Part of a small language model's weights.
Architecture: LayerNorm before each block, tied embeddings, ALiBi.
Each number is 50 + 12 x the weight over its row's rms, rounded and kept within 0 to 99. Layers, rows and columns count from 0. The size before them is the row's rms in percent of the matrix's.

# layer 3 MLP up, 768x160, rms 0.102, rows 556-643, columns 80-159
095:53 36 44 42 57 33 61 62 50 20 52 56 53 52 60 32 34 47 55 39 55 61 73 41 49 40 50 37 39 54 53 59 40 65 37 59 34 57 52 35 59 53 46 48 28 51 54 36 40 42 39 27 46 71 53 48 47 48 62 56 48 53 52 55 62 66 52 73 66 84 63 58 58 69 60 51 60 63 44 61
095:38 35 69 39 43 51 60 47 41 61 33 48 44 45 60 42 56 52 31 44 50 47 43 62 41 28 50 62 74 48 51 63 60 47 39 77 54 59 71 54 50 30 51 42 41 57 62 54 57 33 52 74 67 49 56 65 49 67 39 49 23 31 76 67 60 72 50 76 43 41 51 46 33 57 58 39 55 54 42 44
092:15 30 23 35 37 47 53 44 44 53 56 48 53 34 60 32 47 62 75 46 54 55 56 62 50 70 59 53 60 53 45 39 47 43 47 38 57 55 22 69 59 35 58 48 44 74 52 44 45 55 36 56 44 49 55 43 50 66 74 44 63 72 33 47 55 66 38 48 62 61 49 59 50 49 43 49 67 57 59 73
084:32 36 29 47 30 68 61 22 49 48 36 60 51 42 53 50 54 54 77 55 53 37 44 71 71 39 43 60 63 61 51 40 44 57 59 56 43 64 39 48 55 35 62 47 44 54 52 49 57 29 51 26 61 62 57 68 56 48 64 45 45 65 40 71 64 60 51 67 46 29 52 53 44 47 56 34 45 53 54 66
101:44 41 44 53 53 74 61 50 56 50 42 51 60 58 64 47 56 63 29 24 53 67 45 52 66 44 46 55 51 30 52 57 38 47 60 51 50 56 38 51 47 34 59 44 56 51 47 61 54 51 53 46 66 48 37 57 69 44 45 51 35 59 36 47 50 37 29 50 64 53 34 66 26 15 58 46 53 77 45 53
101:44 58 53 72 31 36 65 39 54 81 40 67 58 73 31 70 44 38 49 36 59 57 50 65 68 44 57 37 48 35 56 54 53 53 61 66 45 44 40 43 68 47 53 61 54 47 52 48 60 54 62 36 57 39 52 36 53 34 56 45 65 34 45 47 53 62 40 46 51 63 31 48 63 50 46 48 81 62 48 51
101:47 42 57 73 57 38 41 23 47 34 36 57 67 60 25 19 63 65 48 51 67 62 52 50 56 69 42 49 48 46 40 52 53 36 46 47 38 55 34 42 49 52 43 44 33 54 49 52 48 47 41 27 52 48 43 54 43 51 84 60 55 36 62 56 66 47 53 49 66 51 65 39 44 43 53 59 48 65 54 71
103:44 44 65 68 61 42 71 63 47 47 48 65 53 46 49 39 35 52 51 39 42 59 52 52 49 48 52 42 54 59 37 63 40 49 49 29 45 76 51 65 49 52 55 35 49 49 63 60 49 21 59 42 46 66 44 61 33 76 59 26 47 55 62 47 39 75 34 59 22 64 45 52 33 59 49 53 56 40 46 50
090:39 81 74 54 52 59 44 35 29 50 49 79 45 60 47 22 29 44 52 40 50 61 54 54 48 48 44 55 60 45 62 20 52 37 59 60 60 60 44 69 51 53 44 57 63 57 61 49 63 73 38 59 67 51 45 54 70 63 49 43 55 30 35 68 68 59 41 47 50 51 57 57 33 47 49 47 48 39 41 63
084:54 46 68 41 44 33 76 41 66 26 52 46 56 50 52 41 52 53 60 38 67 38 84 43 63 62 35 45 49 37 55 49 42 68 60 50 53 44 52 44 49 52 42 46 39 33 40 50 64 47 17 48 24 67 31 47 55 53 52 38 68 54 54 61 42 49 28 53 53 70 56 62 50 51 62 44 67 54 43 61
105:50 24 49 54 45 41 61 44 31 40 63 17 41 31 52 52 47 63 51 39 39 49 61 57 39 54 53 45 69 59 59 32 34 65 42 40 48 53 43 38 40 42 43 53 35 65 58 63 28 40 46 51 62 39 39 40 45 67 61 30 50 43 60 55 40 61 35 62 46 56 74 40 60 43 47 56 54 44 54 56
106:52 48 43 65 52 45 58 52 25 51 48 66 46 51 53 57 38 35 59 46 41 45 43 74 39 46 49 40 40 58 45 37 39 60 54 42 46 57 44 61 45 43 53 46 42 65 60 61 25 60 20 45 48 54 51 71 48 30 37 24 46 38 61 51 42 63 21 57 27 56 65 84 32 31 44 38 57 36 47 50
098:43 59 51 57 33 45 72 52 39 40 27 66 54 54 49 48 49 58 59 26 51 81 43 51 47 61 34 51 52 45 52 54 31 50 32 76 54 57 62 50 78 37 45 43 35 50 68 73 45 55 49 29 41 59 45 54 63 59 30 43 72 45 46 50 58 40 54 71 50 52 50 43 55 51 48 33 47 54 47 48
104:46 35 60 53 39 55 62 37 34 68 37 51 48 45 45 59 51 51 45 44 40 58 43 45 45 79 64 40 41 50 60 60 32 37 35 39 55 56 47 39 64 53 50 60 40 81 49 77 53 54 53 37 72 59 55 48 42 33 58 33 46 59 44 61 42 48 48 41 24 69 25 55 40 66 45 42 46 53 62 56
098:45 51 46 43 41 45 70 53 35 78 65 51 79 52 54 31 15 60 59 40 68 59 66 57 34 36 42 50 54 63 53 27 58 58 51 45 51 45 40 50 52 45 47 49 52 47 50 58 45 47 34 56 59 50 35 56 44 68 45 32 65 63 37 46 47 50 27 75 51 73 42 53 62 36 54 32 63 62 56 42
110:38 32 42 61 26 60 72 51 55 63 60 42 69 34 53 49 44 60 31 40 40 50 78 47 48 44 61 61 50 53 22 39 68 60 57 57 57 54 31 47 44 53 23 40 49 51 67 60 42 33 52 50 54 45 37 56 66 45 54 39 63 41 51 43 43 45 35 48 40 40 43 61 53 16 28 53 65 34 49 61
097:55 45 67 55 67 47 68 48 23 37 57 32 37 45 47 35 29 53 59 57 62 48 45 52 34 60 61 36 53 71 64 26 40 49 37 76 45 62 41 58 57 31 45 32 41 50 54 58 33 37 49 36 62 53 51 56 37 59 62 41 44 31 43 61 48 85 26 62 52 45 54 47 31 73 51 62 58 56 46 60
107:55 30 64 60 50 42 51 39 52 58 54 57 38 48 47 45 44 65 35 47 28 62 60 46 73 39 35 58 48 41 30 44 47 45 64 36 59 47 52 52 55 76 48 60 36 57 57 68 43 52 50 45 65 62 50 66 64 46 41 46 50 37 28 53 32 55 44 58 62 50 63 50 65 32 55 25 67 65 53 52
097:52 35 44 40 43 56 55 58 56 69 46 44 63 65 58 41 38 56 30 47 57 55 58 77 50 54 46 29 49 68 41 45 40 69 53 58 50 63 45 75 41 66 40 52 54 36 50 74 37 34 44 43 58 64 47 52 39 51 46 43 36 59 31 51 34 59 32 50 74 32 47 43 75 38 63 42 66 52 49 54
107:54 34 23 48 57 59 83 61 60 41 53 53 49 43 48 55 41 55 58 41 42 64 68 38 35 51 58 52 52 59 51 60 14 68 09 65 65 58 39 36 66 62 48 40 28 47 63 50 29 51 61 43 43 50 55 51 39 56 46 56 49 60 52 34 45 54 57 61 56 69 55 46 39 42 29 55 37 54 55 60
092:54 56 46 49 48 63 44 43 44 27 51 58 57 39 34 60 56 71 65 48 57 34 64 55 28 24 50 60 50 51 37 49 51 43 34 48 47 62 26 43 59 52 56 48 29 48 58 55 36 54 55 34 55 31 35 65 52 55 38 45 67 55 42 58 44 66 53 66 37 46 52 52 47 47 50 51 43 54 58 61
084:40 52 48 53 46 51 48 58 46 44 57 61 50 48 45 59 29 48 51 56 58 60 33 34 34 53 59 51 51 18 61 48 42 50 48 53 56 47 37 60 55 55 53 57 60 61 56 59 42 62 73 59 42 39 55 54 44 52 49 41 47 56 58 54 63 47 44 42 71 70 47 42 46 46 36 38 55 53 43 49
088:45 54 74 48 44 46 53 31 65 40 36 46 42 80 52 62 43 48 24 51 61 34 40 52 70 37 83 58 45 51 33 50 42 41 46 45 40 54 48 56 59 55 44 58 58 61 46 50 67 36 42 62 49 47 58 50 49 46 65 48 38 52 50 46 66 69 43 45 74 34 31 58 48 66 57 46 64 41 51 48
100:47 49 58 30 48 60 58 52 45 32 57 81 65 46 27 24 67 63 62 34 69 57 59 51 65 56 66 63 62 46 56 23 40 62 54 53 49 48 51 58 59 63 60 36 58 48 48 46 44 21 42 49 52 27 45 51 44 34 62 52 48 44 41 44 50 66 50 50 52 47 18 63 78 46 50 28 57 36 36 59
099:53 36 31 52 46 67 68 61 66 51 39 33 53 36 57 33 62 41 61 36 39 74 70 55 46 49 22 72 56 40 21 42 47 59 49 65 38 75 61 51 58 47 33 34 41 52 63 65 41 62 32 73 39 49 57 76 52 71 42 35 64 55 55 52 51 50 48 59 51 63 27 69 56 37 55 50 49 52 58 49
110:30 56 49 39 48 46 63 39 58 30 31 55 61 51 47 55 49 54 33 34 61 52 58 76 50 61 81 27 54 52 61 38 61 51 64 65 51 34 45 47 56 45 31 52 48 58 71 59 44 45 26 38 56 70 27 40 57 54 69 51 36 39 28 48 73 66 42 62 38 32 34 57 53 53 50 52 52 62 68 48
102:51 46 47 64 55 59 48 41 41 57 61 45 44 57 24 65 39 51 44 48 48 65 37 38 33 58 52 66 52 35 53 36 53 61 46 59 59 50 31 42 54 51 34 50 40 75 67 50 46 31 45 62 71 38 30 82 62 49 46 62 34 41 49 68 51 51 36 41 52 51 61 66 61 53 52 16 40 58 63 52
091:48 63 69 58 48 51 48 39 40 58 29 72 50 44 37 43 33 64 43 43 39 53 50 38 40 43 52 44 49 56 53 41 20 42 39 35 52 69 48 40 53 43 41 42 57 61 52 57 66 50 62 41 40 40 57 74 73 50 53 50 45 44 49 42 46 48 20 89 50 63 50 67 73 33 34 59 62 36 54 63
103:47 41 69 65 57 49 40 53 49 43 69 33 76 51 38 62 53 48 48 36 41 46 53 27 76 32 52 62 57 36 34 39 46 40 65 49 70 45 34 50 34 34 37 59 52 65 56 65 52 43 43 58 67 65 40 67 64 74 52 39 54 33 42 49 50 38 40 60 50 63 60 52 62 37 31 54 57 53 57 52
096:42 45 65 65 42 54 62 73 35 47 59 33 55 49 36 36 44 55 44 38 44 33 43 59 46 63 48 39 61 48 44 38 28 44 29 42 44 40 39 57 71 56 24 39 50 42 63 48 71 36 49 46 59 52 37 82 65 60 36 62 45 36 58 48 56 45 59 83 33 53 51 51 42 37 35 41 64 44 68 53
102:33 52 31 33 29 41 69 45 34 55 64 35 27 61 52 63 50 52 40 46 61 87 55 40 53 50 75 59 47 32 49 47 46 66 57 67 37 57 30 47 39 28 44 61 38 35 59 69 39 63 40 47 64 59 40 45 51 65 34 37 64 56 25 74 57 55 53 62 59 55 53 48 69 25 54 62 52 55 50 56
110:47 43 71 48 48 34 64 42 53 66 36 62 50 56 55 49 35 54 49 38 45 40 42 59 45 56 78 57 61 39 56 40 35 42 39 54 56 34 49 65 26 45 68 60 40 45 68 43 58 60 45 64 60 26 45 40 69 46 65 39 45 58 35 71 42 45 36 44 43 47 64 64 55 28 55 68 51 58 66 59
101:46 48 52 64 60 34 40 60 26 33 50 35 69 49 25 35 54 61 69 28 81 62 58 42 48 48 62 46 56 28 49 47 42 53 52 39 50 26 63 65 63 55 42 37 28 91 54 49 42 59 48 32 63 48 46 55 63 57 64 48 76 34 61 59 68 45 40 39 42 56 66 54 51 56 33 50 65 48 65 56
117:42 53 27 40 41 40 52 64 35 54 64 27 64 46 41 42 44 51 51 40 43 46 56 49 50 67 51 55 66 60 42 48 42 65 46 66 57 75 55 50 76 74 39 43 37 53 54 66 44 54 57 33 65 62 52 75 45 59 35 50 57 51 48 56 75 52 40 70 55 47 34 34 69 54 50 39 67 72 44 55
101:32 58 43 54 53 42 48 62 43 54 65 43 54 40 40 44 44 53 35 22 37 47 41 69 63 46 52 50 70 56 28 57 38 60 46 72 43 59 39 59 56 33 66 36 50 76 73 54 41 50 54 54 66 26 73 78 53 48 51 46 58 45 32 42 59 48 33 36 59 61 59 33 60 64 55 52 65 66 57 69
089:48 59 59 63 37 48 53 66 32 60 34 52 47 59 42 39 58 46 68 43 47 37 56 39 42 50 64 34 36 66 24 51 52 45 55 44 41 58 26 41 48 55 46 44 56 48 63 43 54 50 11 39 49 50 30 64 58 46 46 51 42 32 46 37 67 64 28 66 41 69 50 59 58 35 53 38 60 62 54 46
077:53 38 59 86 41 55 58 40 42 55 41 65 34 63 49 52 53 58 36 54 38 33 55 37 47 50 66 47 41 33 24 31 37 45 54 55 59 69 72 47 51 60 58 50 57 42 49 52 68 52 59 39 59 64 57 81 62 42 45 48 33 50 51 48 76 63 56 59 55 53 53 50 37 36 45 52 62 43 50 52
102:54 38 67 50 48 50 48 58 55 37 47 47 33 82 51 63 49 47 43 43 30 81 56 44 66 46 47 69 40 51 33 58 46 51 59 51 68 52 28 52 23 37 62 48 51 57 61 31 51 38 42 51 50 39 44 77 58 56 65 37 45 19 39 65 54 45 50 56 52 41 30 62 65 55 51 42 63 66 51 59
098:50 41 45 56 28 54 45 42 48 42 27 64 49 50 61 55 50 49 58 37 54 38 72 51 47 78 73 50 49 38 44 52 29 49 61 63 36 53 41 72 53 45 57 36 44 68 49 58 53 49 59 43 39 45 34 66 50 46 54 44 49 49 59 35 55 68 33 55 34 68 31 52 67 20 19 54 62 56 60 53
111:42 57 47 64 27 18 66 62 46 38 52 53 47 74 41 44 38 43 41 36 33 54 69 29 56 44 30 52 51 48 39 55 44 55 54 37 58 49 44 65 58 32 40 37 54 51 61 45 57 54 43 44 40 55 22 57 54 51 57 52 42 60 57 53 73 66 64 51 55 49 38 81 76 46 40 42 60 59 61 56
100:44 44 78 46 57 53 48 40 44 34 64 50 47 48 48 37 33 60 36 48 44 46 62 44 23 64 58 48 53 68 39 39 44 55 37 51 64 46 27 51 62 58 47 56 27 72 56 43 76 28 30 64 58 51 43 75 65 36 52 65 39 50 47 66 45 39 43 57 75 47 59 54 33 52 46 44 60 58 61 54
099:50 52 45 45 35 62 63 50 42 74 60 45 58 52 28 58 37 67 54 40 51 63 41 45 33 55 80 56 66 48 29 62 52 51 41 66 72 43 63 58 66 49 49 41 57 67 63 54 23 55 55 21 60 38 57 47 56 52 63 40 41 59 48 52 46 48 51 30 45 57 25 37 35 61 44 42 57 51 57 55
102:38 38 71 76 19 40 68 58 29 59 63 55 56 52 63 40 35 54 40 30 35 46 50 39 62 75 31 62 34 63 32 48 44 38 60 41 46 49 54 40 41 61 48 45 41 68 55 53 59 54 48 51 50 24 47 49 64 40 48 45 43 38 45 49 55 52 42 51 49 63 56 76 45 24 38 39 54 56 63 58
085:51 29 49 62 50 34 51 52 41 53 52 61 50 50 42 79 35 50 60 50 37 47 47 46 70 36 49 56 38 57 61 36 44 10 43 51 62 51 59 66 47 59 41 53 57 54 39 76 45 35 38 74 55 40 35 67 48 58 58 46 55 56 27 51 52 50 42 75 49 46 61 56 45 46 17 43 71 48 45 47
106:27 52 52 63 39 38 55 60 37 58 72 41 35 87 68 32 13 56 58 48 53 61 47 57 65 73 46 43 63 51 49 33 40 67 51 49 42 55 31 57 50 42 52 50 20 60 47 54 62 52 40 35 60 37 42 45 46 56 53 33 54 42 57 47 49 55 41 46 67 62 32 52 44 48 64 58 68 55 54 64
108:45 41 69 39 46 43 54 60 32 62 35 29 39 56 36 47 59 61 78 52 52 38 47 59 48 31 43 51 64 71 45 49 40 28 29 32 66 63 64 65 59 36 21 32 37 57 51 46 55 57 46 45 52 43 33 48 54 68 46 37 45 30 59 50 58 36 60 71 51 49 52 74 53 44 47 46 74 44 58 57
105:45 41 56 17 29 45 49 44 43 32 52 48 63 48 57 48 46 75 30 32 50 59 64 59 46 37 48 46 45 63 46 43 48 42 39 59 59 52 58 64 61 47 70 55 36 48 48 50 65 39 45 55 53 56 62 46 35 46 64 36 59 43 41 68 62 59 42 38 58 56 42 39 63 53 66 43 48 70 55 53
101:44 25 42 53 60 31 58 56 41 44 41 72 50 43 60 45 37 40 60 45 53 67 55 53 51 45 56 34 50 47 36 57 32 50 58 52 52 79 52 53 35 66 62 52 49 45 58 34 64 33 48 70 55 62 64 61 28 64 43 51 43 55 59 44 55 71 42 71 57 41 30 37 57 46 31 51 66 49 44 56
104:32 49 66 58 43 44 43 50 58 49 60 52 71 62 33 57 36 59 50 37 72 86 38 49 58 51 75 31 63 47 71 44 48 38 14 50 67 63 46 46 64 28 59 59 23 56 54 61 67 45 57 52 62 38 48 50 57 43 54 47 64 51 45 51 29 48 45 61 61 53 44 66 36 53 60 44 58 50 52 58
105:52 24 58 74 45 34 56 42 53 54 56 68 68 53 57 55 54 59 60 56 59 67 45 67 45 57 58 42 31 34 53 45 45 66 42 50 69 51 30 61 51 51 46 48 25 35 44 53 42 62 25 60 24 53 51 68 69 45 67 43 45 56 46 51 58 43 50 69 37 63 52 58 57 33 29 38 57 59 58 55
102:45 60 61 53 27 49 64 59 26 56 45 42 34 48 42 61 40 47 61 43 61 46 61 46 49 65 50 46 47 64 57 66 50 51 33 48 77 54 83 40 72 23 61 41 59 47 61 56 35 43 68 40 60 39 27 44 34 40 44 45 58 42 57 57 63 58 53 53 41 66 42 53 70 45 39 36 58 69 55 60
112:44 47 45 47 51 54 56 41 53 48 49 63 39 64 49 35 42 66 62 34 46 85 72 55 69 38 35 66 38 30 32 58 59 68 55 70 55 50 44 52 57 47 46 38 49 70 57 51 44 49 33 32 47 67 68 47 53 70 57 48 65 45 40 70 63 53 37 38 58 49 28 55 67 54 55 54 59 58 62 71
106:54 41 41 69 56 43 57 38 56 37 33 59 46 44 29 31 41 65 27 47 51 57 65 53 64 28 52 20 59 47 47 52 35 53 54 51 64 35 48 51 38 49 44 48 46 56 58 59 50 24 55 51 36 71 50 56 37 40 67 57 28 41 61 62 38 66 60 59 53 67 44 73 64 66 52 26 61 46 67 52
101:35 61 50 45 43 69 44 50 39 53 56 55 41 44 22 50 48 60 55 35 51 42 38 45 48 61 45 55 74 48 35 69 49 65 35 65 55 50 56 52 40 33 55 43 32 82 78 57 45 72 51 33 61 43 48 65 61 41 49 41 38 56 50 58 80 37 43 57 53 51 52 64 48 52 59 49 61 53 48 58
105:41 54 69 64 47 73 50 52 52 62 59 66 46 49 46 59 59 53 53 26 28 49 43 68 75 72 34 41 62 51 35 32 30 66 53 41 49 50 38 49 65 39 43 50 58 65 55 50 47 55 40 38 80 51 42 60 61 40 44 31 51 39 65 49 50 54 23 52 34 52 36 41 63 27 41 60 41 66 62 58
083:32 41 68 56 49 56 52 71 51 52 53 35 66 51 54 46 38 49 65 51 23 63 69 39 66 64 43 35 46 39 29 36 54 15 49 46 54 69 38 43 51 59 47 45 48 43 55 38 53 31 28 40 32 55 66 55 59 52 35 44 66 51 59 62 62 50 25 73 44 55 48 56 78 42 26 53 49 60 49 69
101:26 56 56 55 59 34 51 52 48 59 44 31 73 51 32 43 57 51 62 39 51 61 54 49 53 49 69 41 74 40 57 56 35 63 42 64 31 80 36 48 57 40 65 34 53 46 53 41 60 47 33 35 23 49 73 58 66 38 48 37 51 62 31 59 49 48 44 41 67 41 12 67 54 50 43 47 53 59 77 60
112:42 56 47 51 25 60 69 53 28 60 54 38 52 56 47 51 43 59 53 31 33 57 39 63 46 60 62 39 47 36 24 60 44 37 31 53 47 45 50 38 63 45 42 47 33 55 61 49 56 57 43 39 49 40 29 73 63 75 43 26 64 44 44 39 49 54 47 60 48 49 56 54 41 30 59 52 69 51 56 65
103:38 54 59 66 45 43 38 37 25 43 63 33 68 40 22 37 47 58 56 33 31 49 57 73 44 59 65 32 63 54 23 45 50 50 41 42 54 87 47 59 53 42 44 45 54 49 60 49 56 45 41 41 40 45 60 53 34 65 60 34 37 31 68 50 56 53 44 43 40 52 46 65 41 53 32 75 49 56 54 80
092:47 46 60 57 44 47 67 51 36 42 73 63 40 71 66 51 37 46 38 32 69 57 42 47 69 49 52 32 63 58 50 47 21 45 44 50 43 66 55 54 75 56 51 65 60 57 55 55 46 69 68 54 39 51 52 54 38 48 65 39 44 56 48 37 45 73 37 44 50 60 18 56 38 49 58 49 77 38 53 54
111:52 35 61 63 48 49 55 55 34 22 62 42 63 47 54 40 19 58 53 40 48 49 67 30 50 44 44 68 46 49 47 54 33 62 30 29 60 46 43 74 51 44 55 43 39 63 60 70 74 46 42 66 76 35 44 60 57 58 51 33 56 59 57 60 34 64 38 65 40 55 42 59 29 41 53 44 51 50 36 64
076:61 29 39 59 31 61 65 51 29 46 47 46 47 48 47 56 52 57 54 52 63 57 58 40 45 49 57 54 60 53 46 43 50 51 51 43 61 52 66 39 53 43 71 77 53 61 50 58 54 39 69 63 55 30 55 64 68 43 59 42 55 49 41 67 58 45 33 35 51 67 54 52 37 46 62 60 55 56 62 60
108:49 46 42 77 46 68 43 58 50 59 49 23 65 51 38 49 59 52 57 47 38 39 43 72 48 62 60 37 71 50 34 60 57 39 51 43 56 38 63 36 40 60 22 27 17 55 51 52 41 54 50 45 47 44 48 76 62 38 62 45 51 38 63 51 57 73 35 61 35 60 43 60 24 33 41 41 70 79 42 51
098:33 50 28 51 29 60 48 46 43 42 44 52 55 68 38 50 65 47 62 51 56 65 80 50 69 60 74 49 37 55 42 42 59 82 28 41 57 60 35 69 57 61 55 48 48 60 60 51 60 41 18 42 44 36 61 39 52 53 71 28 43 54 37 46 53 66 52 54 43 62 51 60 58 42 32 51 63 37 45 61
095:42 52 59 67 41 63 74 67 37 45 60 57 43 32 39 67 27 56 37 57 45 65 26 46 61 49 42 43 37 55 53 56 60 37 56 51 30 44 46 48 43 52 49 04 43 67 45 57 55 49 38 44 47 69 39 63 54 47 49 47 48 32 58 74 58 52 47 48 71 52 57 53 61 44 36 46 59 37 55 53
099:21 44 64 50 37 40 48 75 46 62 43 32 41 56 52 26 72 59 44 43 44 56 49 52 69 54 69 53 60 52 33 53 52 62 75 41 53 47 28 62 46 67 45 57 47 40 55 54 56 39 36 60 67 38 52 53 61 43 30 45 45 54 48 46 50 47 30 49 38 57 48 66 35 59 43 38 53 64 41 54
095:45 42 83 52 51 63 41 50 42 34 61 39 37 56 46 54 58 60 44 39 54 77 76 43 68 65 39 43 63 54 53 54 34 65 47 50 61 32 56 46 86 56 60 42 35 59 56 67 45 40 41 37 36 50 58 63 72 47 50 34 65 50 48 50 36 42 64 42 58 67 62 54 29 42 38 43 49 55 45 59
101:37 40 54 48 38 71 51 54 43 61 43 45 42 44 56 30 63 62 43 52 61 74 29 61 40 46 63 34 67 66 51 58 37 62 57 58 57 61 38 51 80 58 53 25 40 70 52 53 51 29 56 40 51 56 37 60 35 59 40 47 41 46 59 53 27 45 51 46 70 46 19 56 62 61 27 42 39 59 69 58
099:38 32 42 55 33 41 39 44 57 70 20 42 61 42 53 35 66 61 53 28 59 51 65 48 71 66 28 57 74 56 54 54 44 32 49 48 44 45 35 56 49 46 54 37 57 68 55 50 51 43 34 58 54 46 49 77 29 54 51 51 46 52 36 37 33 59 39 34 61 55 48 52 53 47 25 64 36 69 59 64
100:44 49 59 59 47 50 60 39 48 54 51 52 67 64 59 55 42 65 41 40 60 65 71 47 57 38 37 59 78 47 48 52 49 48 57 28 58 56 45 66 68 64 30 43 61 39 54 45 46 52 65 58 54 51 44 66 48 52 51 66 61 50 28 49 43 50 39 70 63 59 38 65 56 40 52 40 57 45 59 52
102:28 59 65 48 39 51 53 54 65 56 39 47 38 57 57 61 64 70 72 45 45 45 63 63 54 60 48 60 52 55 34 37 35 44 43 65 51 70 30 30 46 41 40 53 59 53 74 52 42 26 44 27 43 45 35 50 40 51 53 52 50 42 63 41 36 54 50 58 39 61 29 54 64 34 52 46 59 67 57 53
085:48 32 53 49 44 62 57 49 37 54 69 54 63 32 61 11 58 61 30 39 39 49 71 54 46 66 51 50 58 66 38 60 46 50 34 69 46 46 62 55 38 40 60 31 52 47 69 51 48 53 37 55 62 33 60 59 63 41 61 46 68 49 21 38 54 57 48 47 38 50 59 47 52 62 27 53 87 50 57 56
100:35 37 68 49 28 43 64 50 42 38 50 32 43 46 74 63 56 80 52 46 57 46 55 57 40 66 74 58 48 53 43 55 31 19 61 64 48 51 50 56 33 52 37 44 43 60 56 45 26 37 65 43 50 62 39 41 56 70 56 46 65 52 64 60 61 46 28 49 63 54 36 36 57 32 45 48 71 63 62 56
097:40 55 50 39 50 51 74 57 54 67 43 49 66 74 46 54 47 55 42 36 58 66 58 63 35 55 58 47 33 34 54 57 51 55 33 62 52 28 47 77 42 42 47 30 61 55 59 56 36 39 36 38 43 57 47 51 47 54 82 41 55 43 50 51 56 75 34 49 48 41 44 35 50 42 14 55 78 37 81 44
069:43 56 35 38 49 45 51 47 44 46 75 41 68 45 38 61 57 36 56 54 60 59 62 69 60 51 60 55 39 42 51 43 42 78 55 44 66 51 51 54 36 43 55 43 30 61 52 49 58 50 38 55 13 56 33 55 37 58 54 41 49 35 53 58 57 67 52 23 45 79 65 46 47 62 54 60 55 73 54 51
098:56 38 53 74 42 50 57 46 20 61 29 56 49 59 54 25 41 57 48 43 65 51 54 35 54 48 50 36 70 67 44 40 49 55 35 68 53 66 53 40 50 69 45 47 67 47 54 50 69 21 57 48 57 49 49 67 43 55 34 53 52 35 53 68 64 59 47 63 65 68 67 48 73 59 57 10 54 36 55 57
107:59 58 66 36 45 55 52 37 26 55 46 40 68 40 53 53 47 48 59 41 43 56 54 55 62 45 53 41 43 60 69 35 35 58 47 38 49 46 47 60 52 71 40 29 61 61 58 44 59 27 48 63 39 49 34 58 56 45 50 52 39 44 58 81 48 49 56 60 77 56 42 54 51 59 49 19 44 46 55 53
111:24 38 33 47 39 67 66 48 44 50 68 54 45 34 48 46 50 62 33 39 61 65 61 49 42 44 56 31 60 49 40 31 48 64 65 62 60 63 43 38 76 64 35 48 48 74 50 43 39 38 38 65 51 52 32 63 50 66 34 47 46 56 47 45 70 66 68 54 42 37 38 63 52 64 51 39 59 64 61 50
099:50 57 54 27 23 70 71 33 51 79 44 66 46 58 64 57 58 56 47 26 61 52 71 58 32 44 65 55 34 43 67 45 25 51 38 64 45 39 29 57 57 47 40 39 44 60 51 57 58 52 58 40 64 42 43 65 78 62 54 30 63 36 34 43 36 46 41 70 51 60 32 65 58 26 51 45 44 46 60 51
078:49 39 57 72 44 37 50 55 59 73 30 43 75 43 46 35 65 55 50 39 35 45 44 56 64 61 49 47 53 31 40 46 37 31 47 59 58 55 65 62 56 56 36 43 48 23 59 50 45 32 45 38 44 72 39 39 33 52 36 49 49 39 50 57 55 48 45 42 35 48 56 62 53 38 40 56 50 45 44 77
101:36 28 45 46 39 74 52 47 52 62 46 76 41 49 26 47 62 53 49 49 52 73 75 59 60 52 40 36 70 44 61 63 51 31 52 54 47 53 42 65 42 40 54 47 40 43 55 56 54 49 48 54 46 54 51 73 17 77 46 36 32 37 38 63 68 43 57 62 77 61 50 54 38 41 58 39 63 64 57 57
094:25 40 37 62 41 59 49 59 38 55 41 63 61 41 40 47 52 57 46 18 43 59 55 33 57 50 52 82 49 35 49 59 61 35 43 55 49 51 62 44 47 48 34 16 52 55 60 49 45 20 30 55 74 29 48 51 43 58 41 55 53 33 45 50 58 50 49 50 51 68 59 62 45 33 43 25 66 48 66 49
098:47 57 45 52 41 61 58 37 41 21 54 37 59 59 43 61 41 53 37 47 39 61 47 69 45 47 45 47 59 60 33 67 52 56 42 43 71 57 22 66 40 60 11 43 48 31 54 68 52 47 37 36 77 68 49 55 35 73 73 36 58 49 38 55 50 71 34 51 66 47 69 43 55 28 41 62 74 46 48 60
094:29 64 60 48 23 45 55 46 48 59 37 48 62 51 57 52 43 50 59 58 44 53 55 44 52 35 55 32 58 62 39 58 48 36 43 47 30 89 33 49 64 55 48 47 48 54 46 37 28 67 62 46 64 61 48 63 66 59 45 50 47 34 31 33 65 39 41 65 59 49 43 47 72 39 38 57 58 52 53 64
097:39 44 23 55 57 34 66 51 44 57 23 49 34 58 69 44 32 45 53 44 48 49 69 46 69 51 51 41 61 57 52 52 23 61 57 52 49 46 62 47 63 63 50 34 64 48 58 38 30 26 55 58 69 41 56 57 56 68 70 46 35 61 23 38 56 61 44 61 60 64 56 42 36 58 34 40 51 49 60 57
105:36 35 45 52 39 56 56 39 48 72 57 35 55 64 40 59 47 58 49 36 45 72 42 71 43 40 73 21 66 61 45 38 40 59 42 66 32 47 37 59 56 61 23 59 41 57 54 33 53 71 58 37 57 53 29 61 54 38 70 57 82 38 54 38 57 57 31 63 49 56 25 57 47 48 54 42 69 66 45 53
096:43 37 67 42 39 32 36 48 37 32 42 69 70 52 41 51 41 66 51 40 38 57 64 30 50 47 43 54 55 39 57 55 55 32 43 64 37 40 36 44 59 49 51 58 60 55 56 47 50 37 42 31 64 42 40 63 77 58 61 48 39 34 51 52 49 50 44 57 59 62 47 61 47 46 63 67 79 45 45 66
105:35 47 61 38 44 41 55 34 54 45 54 41 66 39 22 66 46 41 42 33 61 56 58 54 55 80 53 31 48 22 58 37 54 43 43 43 76 36 47 28 82 61 43 57 30 33 61 74 35 45 60 58 50 59 21 64 46 47 60 39 56 40 63 44 56 53 49 44 39 51 41 63 62 44 24 54 57 42 69 59